From a checkpoint of a small transformer trained on Wikipedia: 12 heads of 64 (6 for keys and values).
Each number is 50 + 15 x the weight over the matrix's rms, rounded and kept within 0 to 99. Layers, rows and columns count from 0.

# down: layer 2 MLP down (transposed), 3072x768, rms 0.0875, rows 2325-2393, columns 672-719
# up: layer 2 MLP up, 3072x768, rms 0.0579, rows 2326-2394, columns 672-719
down2325:33 63 64 42 55 64 51 45 50 32 52 63 65 73 22 32 44 50 54 53 60 41 39 53 56 39 70 42 63 53 49 47 59 51 42 38 48 83 42 48 52 33 59 47 39 60 68 52
up2326:76 37 41 47 45 46 37 56 51 49 50 52 37 51 25 48 48 31 66 43 11 43 53 23 66 55 42 68 34 36 64 41 51 61 70 56 62 47 41 66 47 59 36 59 41 34 52 79
down2326:54 44 27 41 54 44 56 46 36 55 41 33 61 36 40 40 49 51 63 53 31 38 52 36 53 62 57 55 71 50 35 41 34 40 76 09 45 37 50 47 50 51 45 58 43 49 51 60
up2327:43 68 43 36 59 29 77 61 45 45 58 32 43 40 62 66 62 52 30 49 56 46 63 45 39 36 51 46 39 58 38 28 53 49 74 44 51 48 25 42 61 28 37 39 52 67 55 45
down2327:43 48 39 35 72 29 71 71 35 38 52 21 65 28 34 78 68 34 62 54 43 44 51 56 36 46 71 52 60 52 55 53 35 47 64 63 39 40 38 57 55 27 64 10 66 44 51 56
up2328:31 63 43 43 46 57 33 34 60 27 27 66 39 32 53 39 35 42 59 50 67 48 18 51 24 45 39 59 08 26 73 55 54 87 28 61 54 57 73 64 50 29 51 48 19 50 37 24
down2328:62 27 30 36 55 67 61 54 58 45 48 50 48 58 37 81 66 52 60 36 52 57 50 45 58 13 48 31 54 76 36 40 28 78 76 60 47 57 46 32 67 58 50 52 51 36 59 62
up2329:39 52 38 16 62 51 61 38 26 55 67 56 43 63 54 64 54 43 36 49 26 23 53 34 66 26 39 63 84 75 58 21 48 17 52 41 27 45 36 79 36 34 46 49 32 53 63 44
down2329:42 67 50 39 64 30 59 37 46 51 55 25 42 67 63 55 97 24 62 37 34 23 41 63 58 40 65 52 14 76 81 36 58 39 39 28 52 81 47 53 55 37 56 79 35 50 70 24
up2330:54 63 52 42 41 10 40 53 40 52 61 74 37 56 25 45 72 46 82 33 59 60 68 66 74 46 23 50 67 39 61 52 48 36 65 37 40 45 34 70 44 50 45 38 49 31 40 51
down2330:18 42 40 60 58 41 55 68 57 49 41 38 58 33 58 50 35 58 55 25 49 53 47 36 33 58 23 59 31 52 55 70 23 32 63 61 50 28 60 58 33 48 30 33 69 42 61 47
up2331:58 31 40 39 45 51 49 39 77 42 52 39 63 23 39 22 63 35 42 42 47 47 75 51 45 37 52 32 33 20 57 62 59 43 53 62 62 36 31 57 53 41 69 33 31 69 46 38
down2331:49 39 49 42 51 36 43 40 58 61 44 63 27 77 42 62 54 42 65 67 50 66 42 51 42 55 40 49 46 37 41 32 59 29 59 35 45 55 80 44 61 58 74 56 64 58 40 61
up2332:28 80 38 55 37 43 37 34 41 27 60 59 37 50 39 63 51 76 46 29 49 58 36 58 41 47 26 56 62 53 44 72 71 65 55 49 45 55 59 57 41 35 49 37 56 38 37 50
down2332:58 51 50 17 42 26 78 68 59 48 55 57 44 38 45 46 36 41 43 81 59 49 42 46 50 54 21 63 51 36 43 70 16 52 47 62 35 53 58 47 50 39 73 49 69 49 76 26
up2333:33 66 44 59 33 59 34 43 57 68 49 56 38 36 46 54 71 66 41 59 57 56 35 55 53 63 58 57 27 64 62 42 45 25 61 40 30 39 20 38 52 63 56 48 41 56 57 43
down2333:25 36 61 52 24 65 55 60 35 34 47 69 47 42 43 31 79 56 38 60 49 59 55 40 29 38 61 39 47 53 46 36 32 50 57 59 58 25 71 42 62 66 33 57 42 47 68 57
up2334:65 70 30 38 34 50 65 52 18 56 47 40 67 54 36 40 67 52 66 53 60 58 42 31 45 50 12 41 49 57 47 43 63 55 42 47 59 58 48 68 27 55 35 61 74 39 57 46
down2334:68 34 29 40 53 45 49 50 52 63 63 69 73 30 47 63 40 47 62 63 43 68 36 59 47 56 39 47 71 36 39 46 59 45 73 29 59 50 45 67 67 59 40 54 53 60 39 46
up2335:64 57 60 34 47 51 30 39 30 22 55 39 39 37 56 32 74 63 45 42 53 33 52 46 41 82 44 60 54 35 46 43 51 36 63 40 55 28 56 27 67 66 58 48 39 21 30 86
down2335:66 71 56 31 71 14 35 54 17 55 54 23 69 23 59 26 36 46 80 69 33 71 59 68 31 44 71 67 55 26 28 41 55 68 74 34 31 13 62 25 46 50 57 57 46 53 34 71
up2336:51 33 39 52 43 59 48 34 23 51 38 27 74 78 32 86 27 79 23 56 58 35 54 55 45 40 49 46 29 46 56 29 32 39 54 59 60 52 35 43 26 48 48 60 50 65 42 50
down2336:48 54 65 41 53 37 40 85 51 49 45 46 59 50 28 45 42 62 57 54 50 60 68 66 71 59 27 49 30 56 40 47 54 46 47 46 57 45 44 48 27 39 65 55 46 24 38 59
up2337:40 36 53 58 56 47 67 52 44 54 95 43 32 53 32 80 35 77 60 73 69 48 56 46 46 33 50 62 43 46 54 39 38 59 58 55 45 63 55 55 36 50 50 57 59 66 49 64
down2337:57 38 56 50 38 64 65 43 38 38 47 59 64 52 51 47 32 42 45 64 64 33 69 58 34 57 31 48 44 35 47 48 27 33 62 52 63 47 51 50 30 39 45 34 47 36 53 49
up2338:44 48 47 48 28 27 65 74 38 65 47 42 32 78 27 23 50 84 56 26 57 37 99 53 88 58 20 46 41 41 29 61 73 27 58 76 44 22 51 65 43 52 73 38 35 43 47 50
down2338:39 46 43 67 72 53 58 54 48 66 35 44 22 35 39 51 52 50 49 56 60 45 12 21 52 54 48 30 20 62 34 67 54 59 52 31 35 48 49 68 45 46 24 33 46 38 72 39
up2339:64 45 40 62 41 25 34 42 34 87 48 32 63 63 21 29 30 53 43 70 82 50 71 58 08 85 31 52 49 40 66 62 58 42 44 34 34 51 52 53 30 67 71 42 31 76 36 24
down2339:45 33 51 65 51 49 32 29 56 42 63 66 55 52 36 55 30 17 60 39 51 66 42 26 47 64 42 57 51 31 51 09 42 43 62 56 65 29 54 42 80 64 86 30 48 43 44 59
up2340:48 48 03 53 25 25 56 49 30 40 60 22 40 45 59 56 71 28 47 55 69 28 48 38 48 60 79 16 92 30 56 28 83 67 24 00 36 51 50 82 64 70 58 59 49 34 58 54
down2340:50 15 42 69 60 53 51 90 97 69 32 42 63 23 39 93 34 44 41 47 81 60 51 50 47 67 51 50 74 25 47 47 32 32 43 69 39 48 24 59 59 81 64 86 66 37 62 48
up2341:82 56 29 36 41 56 35 63 34 74 71 49 32 57 72 31 47 53 81 30 59 28 75 43 65 45 45 56 53 68 57 29 48 57 57 40 57 39 41 42 46 41 41 75 39 72 50 35
down2341:82 52 75 37 60 39 41 77 51 59 48 60 71 79 66 48 35 37 76 44 42 85 37 46 17 62 52 38 72 22 27 39 44 26 49 43 73 44 51 65 54 68 41 80 73 40 16 46
up2342:41 69 39 62 63 63 61 53 45 65 27 43 81 61 46 80 46 58 47 32 59 33 69 39 71 34 57 60 55 30 60 60 54 23 42 30 45 27 60 40 48 56 60 63 65 23 44 56
down2342:30 52 18 57 46 78 24 32 40 49 56 41 45 45 64 55 37 52 57 59 51 30 63 56 37 42 54 45 43 48 82 51 27 49 47 25 22 69 28 35 60 69 47 57 54 50 58 54
up2343:53 47 36 75 39 37 50 42 68 78 44 49 48 19 61 63 29 51 73 25 59 46 55 68 22 52 62 50 50 62 58 54 10 41 49 39 47 81 52 80 63 59 57 64 32 54 59 59
down2343:48 67 53 56 41 61 76 46 40 83 53 39 50 42 70 46 41 64 55 62 34 52 54 44 46 41 18 40 56 44 71 53 45 35 37 56 60 67 42 38 47 40 41 54 37 72 28 55
up2344:29 51 44 65 48 10 52 20 51 53 72 58 29 43 66 55 32 47 65 63 81 31 79 42 51 38 70 64 28 58 32 40 58 39 39 92 35 43 26 57 56 53 60 35 65 41 37 38
down2344:51 49 19 63 81 22 26 51 72 12 94 28 67 49 60 42 40 55 40 50 70 39 47 68 58 38 56 93 30 74 82 85 48 57 50 52 05 68 31 72 70 49 34 42 55 46 61 42
up2345:51 41 41 43 62 73 54 73 51 36 51 60 55 36 44 52 53 47 50 42 46 44 46 52 52 71 33 59 50 50 54 45 48 49 58 33 63 44 53 46 59 50 55 63 60 57 78 45
down2345:38 61 53 28 70 65 55 45 43 26 63 62 53 33 60 53 55 41 60 53 50 47 47 64 46 40 37 59 47 56 65 44 53 58 59 21 43 53 37 44 16 43 76 62 67 65 41 52
up2346:43 60 36 08 71 44 45 50 57 60 69 54 65 75 67 65 56 37 31 50 39 43 68 51 53 40 36 62 45 61 46 45 72 46 80 99 57 79 34 29 51 39 69 71 12 71 47 48
down2346:36 51 48 36 26 49 63 39 19 73 76 57 84 33 30 21 28 69 65 54 53 72 25 62 54 60 40 61 46 63 59 59 46 31 69 04 70 65 52 41 42 36 56 50 58 64 43 72
up2347:37 23 69 28 59 76 40 41 53 64 43 74 38 45 57 52 29 57 37 38 60 77 71 35 67 63 99 48 58 59 36 60 41 70 38 58 42 78 31 46 35 55 53 46 03 29 75 33
down2347:53 68 76 55 69 37 61 65 77 78 17 53 44 33 53 74 54 26 44 46 27 43 56 61 39 73 61 50 30 28 63 46 80 14 60 60 47 50 40 56 43 42 27 50 48 75 37 38
up2348:51 55 52 75 43 60 53 42 51 27 63 30 52 46 62 29 62 51 37 43 72 60 54 28 65 53 48 58 46 38 55 24 53 48 48 55 60 14 55 24 47 53 44 19 41 50 50 45
down2348:54 41 59 56 55 67 51 46 67 46 45 30 40 21 44 53 54 50 63 39 48 34 65 50 66 66 31 60 33 53 53 36 58 41 71 23 21 68 51 50 23 04 51 63 67 59 73 50
up2349:14 43 43 57 51 47 75 49 43 50 39 28 61 36 68 77 87 35 77 55 63 61 50 20 62 52 50 26 39 41 51 38 58 43 56 51 44 63 32 00 43 45 47 51 74 51 38 35
down2349:56 32 60 09 30 56 47 43 50 64 45 46 48 12 45 60 64 30 52 65 46 45 38 60 68 52 22 85 48 27 26 44 48 12 77 81 43 56 29 57 36 25 39 66 99 52 46 74
up2350:52 63 69 71 49 42 57 59 31 26 64 53 41 53 93 25 36 62 45 35 64 53 50 38 64 37 59 38 31 64 53 30 35 64 75 50 49 52 86 56 56 48 54 33 47 67 45 35
down2350:46 47 76 48 50 13 69 35 75 68 38 42 49 63 58 74 70 40 64 47 67 53 42 40 69 49 30 50 46 48 65 51 74 42 21 48 44 24 48 56 39 62 17 41 50 57 61 67
up2351:63 59 43 36 39 45 27 66 47 72 40 60 46 81 48 55 29 40 17 49 72 53 46 52 69 61 33 49 44 54 85 68 66 63 37 44 43 67 41 52 37 32 60 85 53 50 57 75
down2351:91 34 82 45 38 41 49 71 53 49 38 79 42 32 57 78 39 41 52 41 71 58 49 40 62 78 41 45 61 27 41 78 74 51 36 15 46 41 32 24 79 59 43 54 69 35 47 51
up2352:46 52 60 30 58 44 38 54 58 53 37 24 40 52 65 56 57 38 37 45 45 46 70 51 65 61 54 51 59 58 65 20 65 71 26 49 66 28 63 61 36 31 67 55 42 61 64 53
down2352:58 45 54 63 27 57 44 83 67 72 53 41 59 47 23 66 36 71 34 66 53 35 53 28 62 39 50 54 57 30 55 36 41 31 49 49 78 43 56 64 49 50 47 29 60 54 45 48
up2353:71 66 53 40 40 68 40 27 48 95 51 50 53 49 53 47 37 43 32 63 30 53 28 49 51 76 60 49 62 50 53 46 47 54 17 54 36 35 86 46 25 53 32 32 45 54 70 44
down2353:51 50 50 52 17 75 78 80 63 71 51 45 63 45 81 70 41 34 45 36 44 50 54 49 51 47 52 50 34 43 44 63 51 64 44 53 55 52 50 51 34 51 58 28 17 43 81 33
up2354:73 45 49 57 51 55 54 41 50 41 31 55 65 24 80 43 51 42 67 64 36 65 60 39 18 46 28 42 60 31 25 63 60 39 48 44 44 66 61 72 72 57 33 52 37 61 60 43
down2354:53 61 56 60 52 58 61 57 64 58 44 88 29 41 87 40 45 40 82 69 54 45 46 38 54 48 39 49 55 51 45 55 41 64 37 30 63 55 40 46 69 68 41 32 58 61 64 50
up2355:70 69 49 55 56 39 29 10 70 44 55 48 37 32 48 65 54 63 32 57 33 37 44 13 82 58 62 47 36 66 40 62 61 43 37 45 59 46 48 41 50 52 32 40 25 45 44 31
down2355:57 66 35 60 43 42 22 11 65 52 61 61 39 28 39 65 48 46 61 60 53 64 57 30 68 31 57 55 37 50 20 19 59 45 53 54 56 13 55 34 66 49 51 44 56 32 52 48
up2356:46 59 54 50 61 52 50 44 45 47 46 33 70 66 41 41 45 28 54 57 50 41 48 16 33 46 53 54 53 49 51 46 70 68 60 77 51 52 40 44 66 49 53 53 63 57 59 59
down2356:60 54 36 67 31 33 51 36 56 42 61 32 44 44 55 73 36 52 53 41 57 88 29 46 39 58 06 47 16 76 54 33 81 39 66 62 34 46 41 41 18 12 69 59 57 70 49 62
up2357:63 59 35 38 27 61 52 60 22 67 54 72 73 56 55 39 39 61 58 60 40 40 20 27 63 42 33 40 41 39 49 46 68 56 32 47 58 64 38 45 55 48 21 59 75 52 59 37
down2357:40 39 61 47 32 53 47 39 44 88 59 23 59 44 38 45 41 58 81 99 40 45 43 47 19 38 36 55 90 57 63 76 47 56 55 63 54 47 30 28 60 55 49 13 55 42 42 60
up2358:34 57 73 43 54 29 44 44 47 38 28 63 58 37 59 22 29 84 45 22 51 52 61 66 44 29 47 65 33 53 27 40 45 51 59 69 51 66 50 61 70 68 27 47 31 76 33 39
down2358:55 57 44 36 71 57 54 57 33 52 46 43 69 41 65 80 58 50 58 36 45 21 65 57 75 55 62 68 51 54 49 48 62 60 56 49 42 53 52 31 57 29 58 37 34 52 34 42
up2359:63 66 43 34 51 28 62 62 73 49 27 46 67 55 43 52 68 68 56 52 54 34 39 43 10 44 64 66 59 53 29 40 35 39 43 47 67 28 78 34 50 35 48 63 53 42 59 59
down2359:35 35 42 40 42 25 61 54 49 43 37 48 63 48 46 45 54 67 54 47 26 38 50 47 35 59 46 56 40 28 70 74 52 55 33 31 34 50 45 60 60 32 39 67 51 26 35 61
up2360:42 62 58 55 55 26 36 50 39 46 50 16 50 55 48 52 31 61 65 61 74 54 53 36 42 78 69 53 77 23 29 38 45 58 31 46 35 58 56 63 62 35 38 37 41 34 26 60
down2360:30 60 60 23 41 58 41 48 64 54 41 46 62 64 36 58 52 62 28 44 47 55 46 00 37 41 80 26 68 31 35 43 33 74 72 32 43 37 57 36 75 19 49 64 73 45 70 50
up2361:71 81 37 39 35 37 54 24 35 38 51 66 32 77 69 69 39 31 45 28 48 46 37 41 17 56 27 37 70 76 53 42 53 25 48 41 67 89 61 64 62 31 52 44 51 54 53 34
down2361:40 52 60 65 81 72 59 70 46 16 35 37 38 65 39 39 53 36 66 88 50 40 93 76 38 66 40 26 52 26 50 82 53 64 39 21 52 43 57 23 53 35 68 64 63 40 71 33
up2362:43 66 43 66 54 43 60 55 59 70 40 49 41 61 55 39 58 39 54 47 62 11 15 55 69 31 76 66 58 67 45 67 61 56 50 46 39 54 38 36 47 34 64 67 51 43 42 57
down2362:62 67 56 56 41 40 41 58 54 47 70 52 40 31 77 57 40 37 71 36 61 58 61 50 70 72 58 47 69 46 50 42 37 75 55 38 27 69 43 49 49 41 73 25 59 69 42 33
up2363:62 53 35 51 42 57 53 44 37 52 35 31 36 63 48 25 27 60 54 62 38 54 26 48 51 54 52 79 65 34 55 67 34 67 54 38 53 80 45 36 73 59 71 54 70 45 37 65
down2363:42 44 48 57 50 66 46 37 80 34 37 28 44 61 71 43 34 69 32 64 61 50 63 23 67 51 99 38 72 28 43 30 33 58 95 44 00 54 78 46 59 30 42 31 48 51 17 52
up2364:51 35 62 42 30 51 40 51 41 41 41 33 71 41 51 57 39 45 37 37 51 73 42 44 40 51 39 74 49 41 43 43 50 50 58 70 49 57 45 44 61 43 46 70 63 56 27 49
down2364:38 46 39 59 51 62 57 55 46 42 37 47 65 67 39 73 48 57 37 40 53 43 54 47 52 58 60 37 62 45 54 46 54 49 45 68 43 45 44 45 45 50 63 41 66 72 55 63
up2365:44 47 54 64 35 60 18 26 85 14 86 30 49 41 58 50 45 57 36 42 78 64 48 42 33 50 29 54 57 62 47 35 54 40 44 24 96 67 47 62 48 45 44 67 36 48 65 43
down2365:52 87 66 74 05 84 30 47 85 54 59 40 29 35 63 11 44 44 63 53 46 37 55 37 58 28 68 45 57 48 46 79 35 42 45 36 65 38 39 40 51 48 40 14 45 38 68 42
up2366:38 58 57 39 33 59 28 33 34 45 78 33 39 51 61 39 39 33 38 59 75 64 40 51 88 61 52 43 61 78 39 58 47 47 49 63 36 82 48 63 40 37 39 52 69 48 51 54
down2366:27 38 39 42 73 51 31 31 62 68 44 44 65 37 46 67 57 21 42 47 61 60 48 66 42 39 64 63 57 75 66 55 51 45 44 57 34 43 63 63 34 60 64 50 07 40 42 64
up2367:27 64 62 50 56 47 43 30 58 39 23 97 55 55 82 59 42 54 57 14 38 39 26 51 84 36 74 46 28 70 49 76 66 49 40 50 84 44 65 65 43 41 49 32 32 38 61 55
down2367:60 41 91 66 74 46 27 61 54 56 49 50 80 43 57 54 36 41 40 25 44 58 51 43 49 56 32 40 50 53 58 34 48 47 55 41 40 39 27 68 48 48 50 49 41 44 43 45
up2368:67 28 50 48 39 42 44 39 42 88 64 57 26 60 57 70 68 59 47 39 33 68 45 38 62 60 66 69 34 33 74 27 59 29 46 64 45 52 43 54 39 58 50 50 47 55 35 38
down2368:57 52 67 37 55 40 17 45 41 84 40 66 29 59 39 36 44 43 65 39 75 67 23 37 52 08 41 57 44 28 34 45 60 45 75 26 36 27 55 31 44 23 67 44 96 65 52 59
up2369:45 55 58 63 27 27 30 61 34 56 25 64 39 74 62 72 61 34 34 44 58 51 89 42 53 77 75 31 40 61 50 44 40 46 39 52 47 53 74 35 61 33 84 39 42 38 69 36
down2369:69 67 54 74 45 41 32 62 75 62 44 57 60 22 81 57 44 68 58 77 16 34 61 16 43 26 30 38 73 24 66 68 44 18 55 48 47 33 63 47 56 74 74 39 66 51 58 26
up2370:41 39 51 49 48 34 47 45 67 56 52 50 64 45 53 46 54 35 43 45 60 28 20 54 55 52 56 53 72 39 74 43 46 27 49 62 77 52 56 60 44 42 39 42 50 23 71 63
down2370:63 42 35 49 39 22 52 36 62 56 74 24 62 42 67 69 58 51 46 43 25 48 12 58 32 82 52 42 43 48 69 55 42 71 49 37 47 48 66 75 27 39 72 49 74 39 35 55
up2371:37 36 64 84 62 64 12 43 35 52 47 23 62 72 40 44 75 42 51 42 45 47 57 36 59 76 46 35 40 27 88 53 24 48 64 81 70 50 75 45 54 42 73 29 63 74 53 32
down2371:46 53 45 48 87 50 34 77 87 38 53 64 67 51 38 28 70 32 54 19 31 59 38 97 71 49 49 57 42 39 56 52 58 29 30 38 51 25 73 60 44 42 32 44 53 47 39 89
up2372:72 31 49 63 81 58 32 49 43 65 56 40 69 43 48 66 45 62 17 18 80 58 66 52 43 41 36 37 30 50 36 47 45 52 58 86 41 39 49 34 37 32 31 72 46 40 48 58
down2372:47 46 25 50 36 23 41 60 41 62 39 57 55 44 57 37 52 68 24 32 53 65 23 44 50 43 54 30 75 62 59 31 52 38 53 65 56 33 25 42 31 72 38 36 75 53 55 36
up2373:65 42 60 63 53 32 55 51 70 33 69 61 45 67 57 55 60 55 51 59 48 79 45 82 49 55 53 44 71 49 40 52 12 46 43 25 78 78 37 59 50 44 55 28 33 63 43 24
down2373:39 80 51 11 44 50 46 63 60 30 53 47 30 39 37 52 26 73 28 49 46 56 77 85 36 25 57 15 79 39 34 62 37 61 56 63 30 35 74 42 42 85 77 54 63 75 35 62
up2374:36 27 53 37 58 80 31 69 51 38 40 72 80 27 66 38 57 42 60 49 32 77 66 65 46 79 63 84 51 59 83 24 86 40 51 80 17 59 53 45 48 60 94 43 58 36 53 43
down2374:29 49 66 57 55 63 27 66 40 41 41 54 73 59 51 36 19 49 74 51 58 42 39 60 41 44 18 61 38 19 73 51 70 65 45 51 22 59 68 57 33 52 53 70 43 54 71 67
up2375:43 59 53 23 55 46 44 57 64 24 43 53 45 59 48 46 55 40 61 63 55 41 63 77 45 58 43 38 29 69 68 48 82 56 54 48 42 79 38 41 40 28 46 36 59 51 47 49
down2375:67 40 50 51 46 65 68 58 52 51 64 48 56 43 55 48 62 58 54 80 49 53 35 62 48 47 48 45 55 32 52 53 59 42 43 64 56 30 49 63 49 36 50 59 41 45 53 41
up2376:65 37 42 42 37 50 47 74 36 67 77 70 26 48 56 11 81 58 41 72 65 52 20 29 60 50 42 73 41 48 52 65 42 58 46 31 52 63 62 50 56 64 47 40 44 49 42 44
down2376:41 99 69 58 55 45 37 61 31 29 39 50 55 59 64 33 66 36 50 57 49 65 55 57 42 40 18 03 47 48 31 33 49 59 29 49 51 23 89 33 10 38 47 19 37 41 12 35
up2377:49 67 60 37 48 33 57 39 61 34 63 69 24 43 41 51 45 52 51 59 43 61 57 42 46 38 40 39 62 37 48 56 45 18 49 25 57 48 43 57 26 39 43 24 55 46 52 10
down2377:30 50 47 48 77 61 49 58 38 38 45 56 54 51 44 47 36 54 50 47 46 48 65 51 64 45 54 38 83 26 40 53 37 52 58 48 41 65 56 64 47 31 57 58 51 63 23 44
up2378:41 69 61 53 34 36 50 44 54 57 43 43 67 67 65 69 53 54 38 85 51 51 46 58 72 49 66 37 57 56 37 41 47 63 53 49 45 31 42 36 87 36 58 38 59 58 55 51
down2378:73 47 55 35 65 34 45 21 63 57 78 45 46 51 37 48 63 24 38 39 37 27 31 30 37 57 44 43 44 75 44 17 28 62 62 31 39 36 60 42 61 78 46 29 63 52 51 39
up2379:52 51 36 64 34 40 53 45 65 38 42 43 33 62 45 31 23 42 58 65 51 38 49 49 61 61 52 73 71 46 40 55 44 31 34 29 25 62 55 44 41 48 43 58 41 44 43 39
down2379:74 53 44 47 54 16 53 48 51 62 46 50 30 53 29 66 50 58 34 64 42 65 57 59 55 25 58 55 20 61 75 41 56 42 52 45 55 64 72 41 63 76 50 44 64 41 76 46
up2380:74 42 80 66 74 61 33 38 35 44 52 34 40 70 54 37 50 67 68 34 34 47 61 44 71 48 50 36 49 36 47 49 29 56 55 49 29 41 60 51 22 50 66 59 48 52 29 58
down2380:60 83 52 34 52 48 46 47 50 53 50 42 73 61 62 38 62 72 42 63 63 59 37 52 58 54 42 33 45 39 72 35 42 41 66 36 16 18 44 38 37 50 61 51 53 99 45 68
up2381:70 34 52 58 52 61 52 42 17 37 55 52 39 51 79 66 76 47 67 46 69 29 36 45 43 59 43 37 62 31 35 53 43 45 51 54 70 40 70 75 37 43 80 44 62 72 51 16
down2381:77 52 33 74 29 28 56 59 33 54 49 63 42 75 42 47 54 39 36 67 56 45 31 40 32 68 51 66 33 40 32 59 48 31 54 63 54 41 48 40 57 31 54 29 26 64 47 46
up2382:39 48 34 40 51 65 61 45 67 46 44 37 44 65 42 36 35 30 57 69 81 38 45 45 49 46 49 44 51 47 50 63 54 61 49 40 43 39 32 67 60 63 30 55 17 49 20 60
down2382:57 46 66 51 22 59 61 39 52 47 37 65 59 39 73 51 65 45 52 34 45 71 29 40 41 45 64 54 54 39 60 37 57 58 49 46 48 55 65 52 48 58 49 64 26 61 47 44
up2383:55 57 38 44 44 37 41 70 42 48 60 40 56 52 63 50 52 54 41 33 53 48 52 64 33 48 58 43 55 71 49 47 54 52 67 46 45 51 42 57 65 31 48 45 47 41 42 58
down2383:47 46 41 55 67 45 41 38 27 45 44 43 51 46 55 56 66 47 44 58 45 75 35 49 67 32 70 70 63 73 43 46 47 41 52 53 45 49 54 55 52 33 52 51 49 63 44 52
up2384:32 41 51 61 39 46 25 55 50 92 41 37 56 50 58 17 66 53 54 31 42 31 26 62 70 39 70 63 50 47 41 64 30 57 57 53 28 88 48 58 56 19 31 58 37 46 54 46
down2384:25 43 82 43 81 37 38 20 60 32 72 00 75 13 62 45 52 47 84 72 29 44 21 35 30 32 64 46 71 23 45 75 97 54 33 43 32 81 55 69 18 35 55 36 45 44 50 94
up2385:72 50 52 65 50 66 41 68 68 63 59 35 46 48 57 64 47 39 66 47 71 49 69 74 59 23 57 36 46 17 61 48 73 58 49 50 63 56 63 51 57 42 41 63 43 59 34 37
down2385:50 56 70 52 68 47 38 51 52 88 86 54 29 72 47 43 45 46 34 59 63 62 37 25 45 50 49 54 49 53 56 57 81 42 60 40 56 56 59 48 60 54 40 72 49 39 40 66
up2386:46 59 50 52 49 55 60 40 44 33 27 37 29 53 62 31 65 39 42 43 47 39 27 52 48 70 41 69 69 80 57 69 75 46 43 46 61 53 42 36 60 87 59 57 51 79 70 55
down2386:49 33 45 66 40 35 75 41 46 50 52 72 53 55 53 36 57 40 58 20 38 53 76 42 50 67 55 43 74 57 44 60 59 42 68 54 59 51 57 21 71 30 58 60 32 38 54 72
up2387:37 30 41 19 57 43 52 61 54 53 67 35 67 45 00 33 38 46 60 58 47 66 27 40 36 60 71 58 74 59 52 58 81 70 60 37 44 79 55 57 46 63 20 56 47 64 37 57
down2387:67 54 66 58 63 50 69 74 39 68 38 44 30 40 73 72 34 23 31 84 53 51 61 34 67 18 51 32 29 56 59 47 73 55 82 46 25 21 54 65 43 28 49 46 57 65 64 40
up2388:47 44 38 55 55 64 44 64 28 31 62 67 62 50 44 55 11 51 37 47 67 40 59 29 58 45 45 54 48 46 42 51 38 57 53 42 27 69 49 21 41 51 37 74 37 64 76 78
down2388:54 41 76 65 51 47 13 36 45 50 35 26 53 45 47 56 63 60 72 66 31 40 55 61 62 39 43 86 30 73 72 51 50 67 41 44 39 72 84 45 36 56 86 63 39 49 50 63
up2389:61 82 54 69 54 73 79 20 60 55 35 24 82 41 51 65 42 41 41 56 30 48 29 43 49 85 09 63 34 24 84 77 90 53 77 29 53 40 57 50 40 63 56 59 53 48 19 55
down2389:98 50 46 60 37 55 34 28 47 56 70 28 96 31 55 65 60 47 44 70 58 34 38 54 66 49 58 47 50 71 52 13 45 33 28 33 70 59 62 27 50 99 65 42 67 81 24 52
up2390:50 36 30 43 45 63 31 44 50 08 42 41 52 52 28 40 42 81 51 60 35 45 64 66 48 54 58 53 62 37 57 57 51 49 90 55 62 40 60 55 54 37 37 36 62 54 25 62
down2390:50 41 53 43 56 60 56 53 50 55 60 51 47 40 51 42 55 26 47 47 46 52 41 34 59 56 43 48 48 39 50 29 38 48 50 60 56 55 58 61 59 47 56 26 41 51 49 56
up2391:35 68 62 41 37 39 60 31 51 63 75 31 50 26 38 35 53 12 50 34 56 36 39 44 22 36 53 45 68 28 70 45 50 55 59 37 66 60 49 44 52 53 41 37 39 39 39 54
down2391:61 35 63 40 46 42 50 59 45 47 33 68 35 41 31 27 44 45 30 32 75 49 40 23 67 42 67 47 27 38 42 62 43 57 62 52 52 61 65 46 24 47 34 55 54 66 26 61
up2392:32 69 55 36 56 35 35 52 70 60 39 35 32 52 50 20 61 71 44 56 47 61 38 34 63 45 54 46 40 64 67 31 57 65 44 66 43 57 76 66 11 36 50 49 62 53 49 69
down2392:41 72 88 63 25 45 52 46 72 74 76 61 38 43 38 64 36 42 43 52 27 31 41 60 57 21 21 28 72 57 27 56 45 31 46 54 40 36 50 29 23 41 80 44 67 92 68 61
up2393:50 57 58 52 45 47 64 56 62 70 60 52 48 42 63 50 27 74 90 62 62 43 46 58 48 55 66 20 48 42 68 76 42 55 32 62 72 51 63 66 54 65 60 32 39 57 35 27
down2393:44 45 33 46 38 65 49 33 53 53 31 41 59 45 48 60 64 36 45 74 71 42 42 61 45 26 38 45 43 10 47 26 58 31 50 58 63 29 56 53 38 46 51 46 63 70 50 72
up2394:22 37 43 40 65 30 40 73 33 82 71 51 50 97 71 72 23 40 59 32 33 41 35 68 32 82 63 67 62 01 54 60 24 37 39 25 65 35 58 37 32 36 42 19 29 60 64 24